config.toml
norm = "rmsnorm"
rope_base = 10000.0
rope_fraction = 1.0
lr_head = 0.00996
steps = 4355
Each number is 128 + 32 x the weight over its row's rms, rounded and kept within 0 to 255. Layers, rows and columns count from 0. Numbers have three digits each. The size before them is the row's rms in percent of the matrix's.

# layer 2 MLP up, 640x160, rms 0.128, rows 11-97, columns 0-79
117:108117175155097088124109123157152157092158096126115100157147114186081131120161170093140220091177049168133189148132132140101084158123195191121132167050128099176092110198173146137126124142133140175137107123111125115090175145147141125183128098
091:081089170105133151084095187148104139174106157119138175071048096102139093158089103108135116121158140089086202106100131142078126109174162104140148148138110096080144120143180108088139149109118192168115160099111094167125089104102146124089159129
091:092141166128046138112088146168097109102134125114054086132154164202143175163112095114145143127113059055135198142170161117104090128159130095127128100116135100173092103134132130159094137145107128081154115119135138125142124151166113085137127153
098:080148136132188158158079125103139142093152110126127063128104143108132131093119136137086151183105081110129076130126125114180090017113118137107150132152138099171143154135072165066150203151096109160133128158196135141120126129104140093061127106
091:144120098155165085175158103103140156097111185161200149104093123138161127142142165114122170094112146155162109176110114099122128093130129164104101125136170155115131123127154201126100117141105104109159100140134127121143157115190178088149181097
101:167079128154121148121064112118188115068165143068120082143104058179142132120108076159166191156200099108147147117104138141114144149136124103136158108127197116143136119159151096138141180186084104105144136157132178095155110213117137051150182145
103:165099160132054107140131142126160111124200128103157166103089146098130114157130139162117221091116171117142068110117089139161121109165150145123141137097065099097165188197179106155108123067137130108110145192153133084110126141104126128163125061
091:060150109149115073134153115055148091077150062118159131115089108161114152105118082098151134086162063156084135116192090106138114073142122150137091112087110085167126147197113111122095130133123100122157161122106082118141116114163177174133117139
111:129149105117101131174100135122123073084170139115130119108087117094138107146119097178134205109123132125067054141114087098105100140135136154112102193123109140141091158191110090117155137079111140131166125131179123146159156096202137149146105083
102:134175130079057141129157092085165106149131115192139091149116148161103097146082073076139118149073114077123106138135103143177142136134130095110148146117140102102106146146147140104120111165073162047061106111096138060193100143114143169154134127
106:127162115113138146138135148128144114208091105137165141130090146120166118151149094112088171191084114118188168131083063059076123144171171105161154106162149167092131138121118136123096136144148144121176092142106114126095186177114144102120096154
096:101123124087105080110153093101165129054124069185151139053140063179135103132110112125142123136150088139107069111072144159119097131114191107147100131122115072110108103138116132118159135152118079162146112150175140147116121099157137082193137225
100:095126090169115136127143166137138144129111102131162153120099109126148081127161105156169126151195100109119170158140121096077099113087057162082100203166084103114151133173169137105189096143080144109129132169134093134129117124122086145143170153
094:122114147150141082173147108154175150097165072126160146101152139093152117115083103139145165104147110112099180094108137109184119127136120134108121114167085036119147119085118096188148165112144195140130136129123148104106128131145143148096069107
092:139145150121102130166111100157137093118121131132052119111141094052097096135129183114084183153156123145187135153081114132156103109078138120096141185140134130122147165163111100077197129121091124192104099135109147155144136171186100155208126143
099:128130150137100079177149090148132166132160142113102112157059126065150084149077138118104157126197144112106172114128189170181100149128081169127115209146183065100135119068159162091126092209167127122066093126110167120184129162104100147165171097
111:141120135153155148168135098171152084165069136146149119091158189155138093119154131152187139137116120138189065193167089104136068127093127177116137110138113050145106085129160191125137131164112132195179125091138076103149100104156109102169194124
093:079102172129084111167085157111163151101148146091091136085121120179097103119146133182177129147106154166101068113119166140144129157136169087132160144190135111120133167112086150185137118181130155100082057152155140088094107138162129142092099106
097:188197157132158133151167111156106158137112185200123141137075079155144083164145148135154103103103146079180148096208131118088146106098135192122158087089097125128101145119158138136119092131095093141108130117138084090126188104169166039147154155
091:188048132151198129105153164171127131169172125130155157155155169134152144137121145143052152149100137134079094131080131114124188208122124187121032145177119103138148145137123186127069134106175172138125118100101097065164130128122105156115151105
092:124112157066096124106165116049177081138091068147165143116136133152167128167149087113131129127103126167141094114121095144219150055120118133138155106078106093108119162172117123062152138160152153104118086109160135119105061067156112180141155104
095:091158102146120092147109165120122145134142142089250171104136119094086161122078141104079107093079135101190142174139081179195139118182187170129172161103127107106146097156177108169170146165059129138135142142162167104129105146091088113110146085
111:092145116145118106083117163150050097093155116166137117071125087169118091130177106129087123114152145131133109063119134133101125134163154064070076122141131150113091123155134149102114153172094101162147125128095128128065155102147145163070096115
095:140125121071163080123154166127128160130117170174076136166113093124148098103170116147180141134114161126119131105173158149126137117158162130158177168123134155084146123083166151067157133107112118084153117073157133147177109144110068140066138139
094:118126121165161117132102106092142149103127125127134135150138163150112155109123074103099138118148133133107123137104139082127122150100135114096167145123169044135152125131133125069182132147152125143186117108058088094082117122154107138064134165
088:161148114123139121107108088145155099177105084046075128141123092134118090124162134048109087159101094104199101124136125130090047092178131157126201079099141129155083136080161105183124128124143178135062173120086114100098149149169138108107084156
105:142117114131062129123070123174148177150149169193144132129134096154128122136066102164107089156135124119166126121090136154155103090147136109094141129147097098094186172100060068183129168160206126097116204125102097132144098126147112142136094102
099:197145128084087102103152173098104144152115142071104144117088089117098129202090104104129107128122163087099148128083168076121192094149143187126075151111093172118128188132106131085066073158142121133093114126123135163183128165126135153101138149
096:138158138126106042125109083131139089127102148095179167123121165177120115162203155116134079172077107118105127093149153111076135101140117165114066160075165101126097074090126116101124124136164136114117128090114131158116145145185108150064120077
090:140121161159109191165073140134117126142069133100099130120103090131139063113134122057080120163133090161143135078097126153142179185151180106092137108159159118169161172112138164110074158108120119198107181094117140123080145122103131091130134077
131:128122127167134113177088144128117160193107160131166162068115172091113116097110097124107159143143150078131148112054092065134066096125167113144177123186171132151114091134060203110107111143150093164131142095066162062116082134139156167141100151
116:115099125124117184089129083112130129116096085151170155119088112105108148179131118127111140115110180090136210112137150116100082180112175113120137076134166154115155160170136159159060130152137157130109147146093129147109134167174105167105102071
106:162134105114122117149181158168115150138103062155177139101077144126137116114184093143100169117109172116132129161084183077079167154133164203115134143127103115080120154119177101205117103148140144130141126095126061186136097172201085100116195138
093:143163084089117113081133110203120113139140162148129166157152096103160132145132077076151083133100174083109134134108162111056103133111159125063133171142104131126089143100096123135134091112139135136074134071093033071155131167106075095092182158
091:137167095116142114150185117121142155110110143133133135182098123137102098142168097117119162130129142111130188147109109150038074104174091079121138137140156075105076079201167106164110158098106136110143112169164116178189134111113132114119111074
095:111080123057121109195145121124111170132184176083116154187101145173154151142103132145143152165139133140130124144122037125150228118130130096156189151123129056148142147175165145069158155091106086062093090175094105098111132117057167129155115106
112:116107157111129131113143124147086154045089128093175104091142150222087139058140139080112083155105151128090163167188132086092135143138122152176122102067103130142091215159122106131154175120145150170112112197104122101193086148099128100134103122
090:063161145140174100140071131155108053126106107127111118147141103158152106149159116120054146100101100077087116154093098116149093132097130123156131108158135079116189151120168088130137120095150135146128166115155221064128121149178119132141096064
095:078097068163155098210112146100165137165120108161118157135185162122118101096112146141126163121150188125138133149128212185092167066123116123111146161144123083158140125122106195184122119080087200144109122091157137123081110143125138141129097169
117:076115106095159165176162106126144124100112079187171148170144147150117089067134121099139175143185127129141162145150122164175131071084149093099176130104155058122173145069113148113124136090099127137099182144123129109122076082142129128160122155
108:131113131116143129162138104075116104180119126133188124159153133141089196175092148089113147088178106176100171109122128104074134094108131174055086142154090155196132205061105154102120130080171143132169203145146088111094140145097125148138158104
100:115066161099121110118104099084186105073118136128152066173177105172194151112132155143114161141163131126125130119115054179089071170166061107138121159172133134090129124154124157157117180162125113109134169092187151119133107111074145092151103188
107:133113103111151144191116099070126147128101144183113136162149131107115156120180158127162113107136177149170108128108117157104069092150120120148088172246111128077129155137116175072166110168140095160133139081149101151069080142133154133132177144
082:109138125141159127128112182118130161121137164155144128116111109117087103071111137164130144156159066087137145113142112141108120107152141096121162101190113097099128096173154079145092189089184151190147146139074129121070151213137102137124179125
099:090149138095157143087098149147104116151156089133124129149098176149144072123164093152161149105163148163178130106111167099132133161123119150111093154065068210104119094156167142141108141172154151183175131145140128110183090134119120076113078110
112:144089130078078087125078090078101110122088140173167119104103116136049154094117099077168177139121153165115110138113131113150137190062088123063151114092101091098112147114135125099069142112098108140126100152089147120117142179173159115182088073
089:093139168177117118138151154142083108157077108147164147073151080133118161109120142102148082133129064157149115089191087112119141107105144145156172136106090132192106184167119084124173106149172159150103151095091185075131122158103078102152126188
087:118119138163114119123133137106117127078144108146072136129108168156112153077106161206112074130085149076090144172137057144099093150145092175155126122165140154082138088120132131127166157140107134134123086125154166089138104174134155119116193120
107:117151168088126091114151107122100167078046151143130111100143182163145138113104073156148127163104091165095114167119147156087141106154162127123105111062105134184081109166116138133139136167128121139104097108083170186096096150063182078170143132
114:132125124139121112149095099086160153143125128097221155193069113137127106161106179133151111118122172121184152077127124132100152156125099122115165155077095137169085170136163179155145209144109100101183089191155092121125159108119098116145127106
101:133155207107089155137119130153158127145139165100085110148103123063106126120141126119109140129144096099111157147066128129102125038147128095132115172082116090150188140168185116123168112174138087112106141165090114101099112163113136094130105157
096:146184141102160094123093094156054074092106158183138149130131109120081166103097142118110138146122069120098155111140104147094149139139155124118063173131127151092076098173131131073065127123104026154172092090196117117160068134146084139132162133
087:145155115116161120141101098161175089119141165154109170168138083108126131132134134110160129082119121155103121165071162131124163094183127191097116126115119125081177093172147163137115122083158102116082142074118171143101104172126109122106156076
110:123092074096107100144127124128125129190111141090172167128163174151119076160145094125104151173074144148165179124151107109106195140151129150084147161137079080131102079102131123122145159124110111057105121094170184132100063138179038162071079137
098:057086092135116103179098103131117119137151110043104156115152137194168127133130151128098105128125136066097110092183159129110087115165147075144175107148113117138083103185085151138109082182123132062120155085115133073110133140120107126083115115
116:078117144198166083213144184117133125117154123119142092138146092073125081097118125074133112118172105125163076073160079120118187040143178115139147190125149093166169104147144142104152123151130140139090173154175138139108074108087093143163097082
079:130161122169144037187118126135056170193126155078118111148112107153160132090097151111125087129138137101200173123143088155138146143058094122122116164127141137160115160060163192086145164161128133113075145158135128057095189138147121123199125153
107:147164151094082144123197103106131161108147102143103081128160079106105106118140107183107162147119167146138173116070140153096126123165124088108123173135163099153128158149127148079122188160113122128107115128114132119100144139095099133102126157
104:124118147097155042189078178121142122135122119136151097161138070169100157139163111100152184158138089174121151121146153120133159141080150138160098129115174137171153164132128139140121097067121115144110141165159124074186123095142134111149097081
119:123177156107097156119141114130170126154085099137158132097142113121167115138142129052102123090120099186176104129101154138165102145142151123173158129096145086145098107122151128126127179105143178145007108087097155102046078147122186141098138166
089:107154167094112111153168080142134135127125194197117098205164163084112133095090160160173109115076137099139107099131138145092093148067075114136169114121126121082151089119127088059174130157173136200088152079138173097120098129121106147135124157
104:116114145093145067123105124243088154175133126120146078152076127134162137143112064110151122183106133115127108161124131111123147127124124131104154137134143127170106149148180152107159119142085139124094119134122136134109105132143133086132119097
109:200181134115129142163121107067074114149097101114078117141151132101132128120093137076088129124149142079132165152129158196165136087175120076123166117133169118069130115076176195124109125090118160100129101090145167175137095144171119116137114148
081:128154126096076144143106170072171104158164116133096166124126148118123166158168092147185142192156128079060137094146119177140112076177109073109110102149114176115123137178145093156144119120104080095131063206088141123144128154175094108131129119
093:113144152065109134127109070161066138127109175093141080121164133120150106138151144147040118138126106068131092102122080113098162140137118124162086154123156104105153197149192121150123128147156100156165164092105127119138071167100097218105108142
103:079082127099166133153124125164135150103135137099127117160076093121177132101110102101117145114158109147182184106080101101163172161190156166142078213121099149051083140104157104113132118168132157117094144109142133082159148118139112127122126096
119:112104182135156091197136090097133095125100106186147123142139191130104161123145154109089108150130150187148193153123110118089138138117089156146167096108121162123152192156119144117117171086159144144144133134150184140144117153180138136123113091
106:210154113047140140174184148119153113209192168132160152195102115163120162059109144119161109144107090098123129110119165151100140070106062111124172163140113172165163127142106119150185085141103136095127149084160141090116119139121174114151093141
103:146170188189070083151105187147168088119141131145168187140125157075102129155094137120089114102135143120090075140082173149168113079175141113132115180158090080140089132074143083114126142140163154170128120099129114112109105148149075138180105159
100:103103151130109135163081079164136141112083137115166122086170149104136045145088078092152146158142163095131103124160194127197152123126104199165121148192057089145116132172154077100096084128150152127158164164066117104155079160150145145145111134
094:190149130120157127082077180099104139099096137115210181067054141125122135111150118049179134097143097193151127122129139093127130127177131168148065124163203097128150075125110173162127163134139127119120113117141133131097165144139101145124121126
097:124147095122146157105094070140129141131094171158070100141064084164081105078093191097168131123100136075143159146109138097086048095118076195153104146131169127118164102165160151119080096125175076143146202141162178106153172086172130119087154134
098:133186165120105118099108158152162078154117122142169116112083152162139126126097077148111091145111135156093145114119094114117113132115094110128155133197102104190160164163146113162183139154055093146097142176119102129168103080125152183077198141
101:156157151136107107165118154107105095133143125137185082190100083127150102132149075135141118129150092165111152142091140136161100168132186150100174158097159157130149145133067106111161091185141161135083113142090089035125140176186080178110142185
102:138143112129106068145078092150148083152081097097103141083101122166124102146108150096103115106131165138100116114116100186111136180091119113145197151125150094122167193193117115096087119079180106091117128133119133129124140139160087162133116146
109:075129114127124167183133130115105054117100157119117141180179137116125105145103168121091112100110168057120171088129084135139134089139125145098162101167152131154140149161106183082139154171133136112086103145075100116099087150120143181151090157
095:123138145067128093098105160071185109143184111150169140112121089141114157082170121109104076131114105114101131154130139147061116085104132150122211100162153159153134099059150175095138124103079125082166140093129142082139124095170133089070105136
099:140090131134131205094114085174124165171126134128142170108053156188115151130137184105168145106128119138130106092137150156087088117154119111146152159144142082115072144140142144094129132097168197153078071150133124118192109117136114169167113041
101:145150068135149141147116151136112125112143104120143108105096096178207124155166178066136152100157133118196177061129127163155160106157073133122124132095127112166152123137126125133150168130110144147124106168128169021124100148192098046140129155
103:149128125149096137144148143095093147140144125127151124075128135158146115128089163107109074131113203081170088160154093128129156107074127100154126105036122106074125177086136158097102121118089128138152142203115142171173083093156107154086138137
082:131133154110119065134091148137075121136089162121108104165128054127127152109101103122148129104110072140143029135096132103128124126127141116196153137166108111119126166181148110136186057155122116152092142101143102136083128158145131176175095088
112:122104100143134135148111107077117080131127159113142161108129147196116134096112120146090110121139132180085100154105149109109116136159143151170132127200096085124134124138096159122154144147131139106106150090133164167114107131213125171110124152
110:102214153117082172149199164103108154137106126177077141155097103114142197144120124165130169216120108146142110185129123121113142134087202093111131099125141115168125162147135136113148158104085190118113118175155129105162134121117176097154117114
099:088160135121087094133145135162138177091175082186110136186072119149140186085150054132137117124140112125152156190096111116168079152058087098148116082124093067139167112139127090123180092110123169153137141153132120094126142135120123143109117161
109:175126182103128150169176134161085084146117100160130171168103165115097116168126095151167165102147129108126113164148074068132173166180203122162170118127124148096104163164136183144140120138161126119068116121148081112078130151119089129099068128
124:151160084166126118121100100137168143138137204122117106097170152121163143147129143103117113159142105021113131133125146139138145140092112059098127186108113102175103110079136115150090080105167179121083110129072135087115154127153084168143130163
094:115119137133076137135101082101148118132136119155155095159141130154108107172116093084135164144141131089061173107118115139194096129185214086185163123102151104083110149210086146128122158073123120149163131143104131131178127128088156106068110130
# layer 2 MLP down (transposed), 640x160, rms 0.0649, rows 11-96, columns 0-79
110:110109146094161109159127102088117136105145124156069119082128113127161116154165123144110103174134054079142122168126212095077115181099107127163133151103151133148142143082156144118172097087087132115184147183118130145119068087081158152234105156
089:178207095152089097123178088143139073063100122164116132104181092155129152103119170114165117146075152117181126101078117180104125125130112100121148086076163100190184183113116063110108140160119098110131140077123185115116115105168106139117137184
090:151037148119172157133148126052102123123138137144135096142139088187090105101097184124166120102117088154108137125138134134153118111128154093125149139103086102148148137158149095126091051084100062138098119111168142081153116163133148127213101170
095:126147070165143093159164106161107080143157119093137146109140150137137128139110138115193140166125109214104085156121214117110104138129096068146175078116134099114152104161136103077127122152121124067051123056110173124136165163090141121106173151
095:111137110094174137116156131059172119113155149028133079122073160113114101158105131120098097104152151094179113075133134121188082108119191163129134114084088201149127132121172105113128181073077097118119140126123119128129156066094115143084122096
095:126141118118177151150146066129077124128112125064116115138115141103084112141145191169176073139117159087159125144104113153085124139177141071095102129152049126160115158143148125102112105099116088082121085106076138146181128159125104139144109148
096:144109167129075143122087098140107158095086098179149124085150077123158093121105154115181127145070104144072137117130127101102093117130070192130096146144125103202105107103103113157091144060158114092103073143113107156134139148192120142167084133
093:104108132119099169145095106120067140127115122148085139176152096128136114064108151126181155137166103114109165125144145136087071168140087136074108148133176161128146147080167149074125145072118103160144112120128117180074171129111141144156117126
100:113107080164115080142067151127113096104131060172171133045160107134156119128107174097150154109144159116101152152111161104108145111125153207143135133147057098140152126120161139130137092120191116130080151163121162132114100136163176143085121088
093:181144101162146086105126181165110113173151096140180080121178084136101122183156149120153065053108139140142097100149117110104193127168123191128180108180103071100107146219115116094101103176141135110126105181167133144115119158095175152062126165
102:125194141115133163137168139150110115152089125177141122137135111144114123132105106100101070094155111142130091131125088135131157119114112132107115171138043119115084103102117074122156078160155090129048094057056118094132103155104135140092111126
099:107145190093173078088097089151128125133142161120151106152137134134173091136166143150099141143108150100176125050161193111136103172108154150126125143120105170171129076171110145138160109125073098114173168156122083069086229146036115138162129093
104:050124118173146101146102066143107118104080123091154126091162105090125127120137136099143159139073166091124150122075166106163105081136111132147145147107150158149123083115111178098088092129153105158161113119111116064187159114157136127174150086
087:116180120102171140069154136133116161097139103135139196147117163183129163081107127072151094128083151146123056146153110111068069154150155136182110074070186135112132097151153121098127144113167093097076141111145157057179113131093138091146166090
091:057165140149097132097144101147151044108104137139149143140119085156097147139122110085113137157163082128140082123133112128103055142171133148207131138164173128104056168144179102165113136150142166130138061122150090155170066072121122129132159144
102:100134087186168160134133105090083113144061161090173137151125122135178138130228102128178037119091148137143139087152120069151143150126110092078129119125110147101134146146117198115162168095168149140135087122178115116144141124168105116065144187
107:136106110083140104163143115116126117112075149151185188195201122105172128150106128101144051185085153050153162091132116124079091106096168098059109160121132151178152144170132086125140142119126087122156065109097088125154137055145140127085129071
097:167155138171165127142130142171105130138125226135104128191115124100154093118151152113133120150103221061137115105134124121096136144109109102098103137142136102108111085104139135118157133083158095112126110154126148089092157090079154086090146142
104:088139086066093159141125127134143150132199087127170168105152110127125175114093125148098143118111100158168161068099081091166111099116122135166084164119190141193131107136169093092139182123148154153129069134120159141108085155140149108179107124
087:092162148146130168158164076139107136097160135110129135140075148153089110179125120135195135133057152159114152121147182069101105098119142143116135115107197145160140104123194131145152149089149108113120076113131159099128155131142181065164112119
085:126137100155128120121125109154103173132154120121124149118028127092137150087118128165176138114149122134110181140145145128110122140168143127073124169140183109081100143141157131128139151091058158155119137147115145165151155205071162083151101093
081:079182129098101141142142046108080144136132174131092148092114158122129100109087097127151170133125140107156130116075112132117101098151208131097143154136184089130119097097158114136126110085114125076108105050160125089182118154174126146129068078
104:066144109187131110154104108115138125158091147134174119166195087076163104098161166114148106113157147124090127143094164152129179078134114099158143160146115110108129095156117194101100088189120127102095158067107174068131111099121090165149139116
090:139126134150085104122068098137112125155083158064107103119120134093132099172120116122093144112119110156132088157121070127185135136118046149115107116072117184139139116178171129139106057089162131122161098183224098118139186122147159127186189115
098:125108106079116112091079128155124166135171164118145163074120135141179131093123103100135157115095088112123104204150188072066099136141120127141176071045160158150109118173144121115122103178054158047139141132098147143109075100117141079146113144
096:085117167178096127140150112148064105039083174146160117086116135153209102158112150150152136148124177173083126088162137117150096125122157166136091084141135126149168112100127056088070090113175123178139156087137116168152120138084067117085138153
088:158107068134228198138167104099131176179099159086109120142073155081127117140098119163110108111127073164118140142080114094114179122119062164167141157150105162143135161117167118099124084142101123174159177196117134160133156159160178125134091129
097:114117074121076118152110147135138089072153099108162129160125090157197177129087123092113140090150121126151118118098068138130118135173090071059145160099099126193112196104152086124131167147132158135151150187140192096145161122113108114095080179
099:132149163140149107138213117112133093159153150125106107109120131103173173110118116142177141119111043172185141070176104168129099147146200109099121129190104104150173149185163118129110192126049086149108082148144193109171202154130119050107127122
089:144109086110193156167163131127074109110160077170127066108164165112084062119133110102117129076147174130122107128149112060118166118095089104158101139089119176042147052133098076126122155172075139074168115151176097159141143088112132147098153126
154:134126164120130098101104181087133171112157158119120142112161150130127137103167191103079110140117063128172078163121169160149103117151101104138134134116136146151159109093138116136089168117193169155110151093157094117125122133066139147118140120
115:106095143144119171148110097048106116109109149119155125080196152089142138112129135133140123159118098135160148124171169111081106127146097162082099102177109147135074129094170203096109121101130088110163097132179127163184147115203162124141193093
106:124150135135196190195124124159087099139083116075140082165163159125136101173111166168108089122173109085118120183070080104120117111133097109120101080118133117129092110106086105115117083070138093156115102144124159143136137204136179145111101123
100:106099112173129137126103081114101104107107112131110114190141048124116046142118210142140171150155119087110135097144028131152106122063085108153130116088107112108147151103131116134129123142159153189147191157139153125110146092120177149153111094
092:160096164108141145130140077155117093140106139131085151039168092177170062143164165120146112064052119114125086120107124125115122167134138102148117124083157082154150158075064087116119060117119112164097107140133209034127178154118157146117135136
100:120155088154063117120079116119106150074146092173142099094121157131145103082085081095183173140152178152115119151141118099143118178108143120066152135131163135144152142102159101146163174116146118110132214122095163099151141099146183129107164105
109:086153104111164183130091099096100176151131171127100102125068119122088097119133094085145117101132105131112138098161095140106155133134134117084153165153148092106169116173063103091088116146115156142079060076107108131123110136096162135122068090
102:129150089164107132175128142090128090113144081135170163115100115134176174119140081121172162149150114126128105114159116129138126081145100188073085166120106116188061149195112154129133117115116120166161148114069109208150093114115139161149170123
104:116141130216095156149143108129127126155097123171112138072222112123083061112147148151130159130142181119071102086136077142090111054136164141083147130155090129128125079155112091092058148031058128100153154128118139125094073155048126091090148077
115:122059114094121131081146098177194093142119155139105123118157142149151042084117174183121127145119142100119160131165137077204088078126151158228175099136134144143046166131064143167136176107145148111113157142133159152112094103090129115180118182
100:173163081150135159099154144162155121112114125137111104205123114116120119115138114159090117097080169080195169109129084161184103138101119145139158096178169104172136074139096071058176150133141152150080140129156177091059141089090142142157108139
099:138115112103130182139132183152136087142073094094123163122124207107094170126118116203089134128080174065146109082079083110213090086137119138066170118090147119154113104114116142092117131089131134144137127124125125119209111123128086190079134168
106:063107170084119123113124089179139163126070202072110091160216129144139152165142097077125128114145126085128102138157108096114163114163117100149101115101117214101147116111119106113226130145133127086190093158158154149165111161155088129165125137
079:154110206112114119173076075103127148092145108119081103128179089151150150122167102158099134104130146113128120112115101155185210135114111164076152125074096146197140194159137128120172096119125124163148082174127105167110119131128155128160126174
095:210122131077165095129152181119178143132142134152145114084133174169123080104123164091111115156123160170079120098146171110146108153133122164135167085074145168155112113093072067130071107108167160138098125101146155149086124161144137144123135098
112:141110149127128132169143088077146121125050097123178093128093106083087145131162094115120140133119135124157102124186189141120148069103209139149104096101111105135086097144158124135111162130150077192129121110144091129112049201170109083128139058
104:150152128130146160135091149121149125114123143116098100152119158107107103087179159122136163143117188190110129143132121134125177138165128122153066151130113109082131130189126174120122145194170152103068067169172126207131093130144156111071169082
099:135143113176114158138108164115133180136130103172123110158093126096135077136111114123141118085120130137120162097129181111160066110157121138073143163086098108091155157077100087170136129115158150159186205146124123133119064071120158140170151136
106:116179111070081051103147195123144047151197141164120158117138156074127125131092137181189065102126121139108076142118131079153104087163135055106152105110166114186088170120115132154134127154132187127069128184079113135129118157128137156164135115
111:146151138113116098120135143148091136114128166110176130200067143132140090151096146089126164121136138110143174049089128114164055137044164158125105104133154059125121137115097097081185106183151130118201135140115103153099141137099114092124111143
104:099134151113080127149134074152089124142102173130097132124182176156169171101129097173134140135064130122139114153162192118101120089110116116167140099125161122159157172091087125147116150114116142219106101173160125112113103150101139168107128125
087:136172109178146155193140119143096092173117141108129103130179109080132114133093140099096086151154117124176140134100169097191132056122079059062109140182109106101147116105125171161092169160139171130124182138157124093133167134102128141114190120
091:079125182086138113073086082137071104112084127114053125110096064119117146095123109116114189111084118133136091047162104147054196177100160106167090163149157162089080093199136136155141153123050124116132123094138164095131186140139100105165107170
105:060144189170117134177121158144096147068123127116112153147162136165082062111150077110098173090103132118150127090140133130091152041155187122130164124099148144139143141153126177147139180153094128102129134123171176142145102107068175069171128181
103:105116124094135114126114138133148174128106152108155084110045147132123095093126146170109168107159140205127094095123179109149113142149122144079114178156142195098163161106164140109133123202132103148144159070103171165192081113143180109135166106
114:141147102128116082132158113118134082161118143172155109129121112123051110110085065103127144129170155189080129140192152110131130114160145136117186146143129066125149139157119124129144161097126188117117131141168122075058122142122158143097118170
085:126122132083137185109062108128110112215125168129114093125074141144152102132087097095125126163053106176093041200056126103114077165152114120159099171121159153106124117160169136126172127124150107179138112122134119133142133149150151124120127083
102:106109127145143181161131118076110163143152158089200128116066092097169119165164144141121078135105125173161161119123081089104176069123142092087146161113172119160164097156121112114096118076146124141143166151127086117179190131167201126153138129
099:155115054153109166124146137136166183191120146135098178145118130191161140156172118138132088142143148128125126093149164134156158120095111092175131176133144075106074091123129117150122137147147082121121103135143129148145148181040110144085133119
109:068114111187066158157097179148110173056104152061145160173089147109154118125139134174163129145115153160093120105138126146060161059101117068118092167147125171082091099163148096149093155121113123145112152139125097190082159166138121130070141093
082:130150138165186169109126099095192108140132097142140168135139145124124099157161054082096125126131115086108115186149114065087185123148091118193136118123112110093139147146169130124164089201178119111120069115122102114162180193114135129122135069
109:128089155083116108095155145127127171155108130122110135144124132117143112162089132108143108096128098114148148090114101155117157141108109025088133163029080188081138178104128143091154163136114113114166098135090100109138166082125158213169167148
105:106153201099157039172136113037118076120098131151091113063078071147105142160131114099130155110107092106173162087178126179203127150058104132101163088177155127164135145131130118172136133139115096145095165150139129121102126138120162108117149115
085:135102145136141125095114059124118130134178052122154105150149140155154126166151133113121093104069161164158147142136146122068077171131172082156112153123045120129145088134064153037123114114155161109086176147179176123110133074138177106129151153
095:142104112107145132115188143167126139142144147091096098146135137102077193110151124167118088153158143140139140162131099147073134104126104115149144121145089085167096072100119110176095157131072139134137082096145145122135142136073124115085103099
104:140105125127100080175126180143130068175106104113115171160131132163119067151141146145193124106145169128194141066125103102113143136146165124102139096190143137145146182165129184140124109183162112099162168129175140087160149132118141080050074136
105:154133133101122119113127168096149172154140114139147150174159078079121132079098122124115151143182142103145139103155107161165191116156126080145089143110154145093135113148139188123086124115106147119069115113115135098100194095134160097145114162
099:090124113148126128074125127128061205100074133102148049122107071051131090145115142092073128098106170202131128076169106162108193139134151089172104097122143121105100172145114117071117139197129152099075106122167119133116175106110070150116150130
108:117131155126167158126153128124114096125165106125151109162192134182101152139170170127133114106111151104097100103125130154163114136124127126157058099128144151077163130081127136146149208103105131173135151106176119127107080094138133110144090133
103:138172134093129097112120130105117121107174125115112155115203163079070159118107139132101175101125063089102104129130176128108125143092136132109121142124126132132166103168165083102122148135107162085113123186142143143058155075145153131126121101
090:114147214145108122049122126133207179115159178173076112200082119112134167087132037131090139124144103129137110144111130153108137165098133140136164165128164084160134162119179110146096168146116137152166091139175148116132170119100163129159113115
092:096128121175122172140130126182161165101153157088119094150113128150202136148125155105124185127139034148103130109164136228168129159141116132131164177186161089125131163073112072106171155102118099146160141085077156115124065099063150158102101095
099:096103124137092105108134099161100069092137140192103171098117106078157156094164140076105083109138133123148119161106104126142152143112167109097157108118091121140147095113137130165071103185177156132087123109100124088111084177114155189160089160
096:115148169161068117145088072137130121125107111108170141116114118144154155127100093096193138072077122142097162093110152142075092116114135148153151073127142146161098144121082161139152106074109086140159043102097099143119158117160168136140178044
104:141121108104116162144188147154158185129170146118101118156154079133147130099194150144121151144083115192160179121118115068125121111202125093173112130180158131088156112118111117152152127162098140138147164096100153131101066049149107128182139143
110:078128103067118093130105126161096101112144117162113062123134103134152116151162151124147161138133158075110153111105111157186156105097100132121093144185087130142139202140119098156163150134103108144159082090138140113137157196090086170201063098
095:131119069203089156075140113132104144115079121146166099127110121104146125095060171127147112099131064158132183108096132100144059180148073130131116096166164102162173140133162124074159146143148129147177079140129079102137134109125110159151159120
087:145115151149178129119181079162137141130174073084103155162109117095130120160145149094127170096102102141151135159141105086166215220149113122162166151144104084127140155146144186113189109136159113064135112134178159159150160150111176137135153067
097:165105171149118121082125136106139193176107144119130183076145128161112121168167108211099112137098178166164129128097090142146101129108093149128188063120100196084141089112145138121155132104141126118123068195101117184129130111144104184178110147
105:137118078133135140197094108102189169157058134180102122101105101145069132144083111137131101152166102177118118114124113166163104130131084150098181104047125127145185155104121171113060146132180145180120119070075095115164177101097127177124128095
095:113139107149087219124093080099108116133072124105065142122146177187118133139137157128088071120079140086094095124077170077149027131178130141141103112081107115103123153089154104122141153131168076162178096111140107122115107085165170125175145072
103:199059204135111149122146156097083159125189138151042127101101153083132146116095134161139137100134166174169107162149170077147111175116146105068140132120135139098120098155137147200092164108115160155130173166158156159129192078108134120118153133
106:128131181109124114094172123160084120181118136149132119138156150137114087147151129162082164138184130067182125119096156109123080128165113139116122102100174121189148100124168144103120109116153116069139144179126171155117126101135145036147140144
105:120157111206121118101165102097149113109136110151118101139201124136125119144133122096151148106180097137149122135145081155178097136162135164168138090090163083141149108097149130187159108166186130180147081149122133102138070089116155086079096126
106:073106162148124128077088080139134127099066113100129180083148120114120113141090134128160111122108109102108073104182124103128027112144171140139136139123154142131099110114145090129099125109152126162194120110139089183143048109203125120123110112
120:132137091197114156103171168121127185150133133125097124103125136084132125190158097171099071113147122137127143124124123174073124116115149102184131127114111110159102096098119159106136184123129165205128124159167124129135110144115132093223137112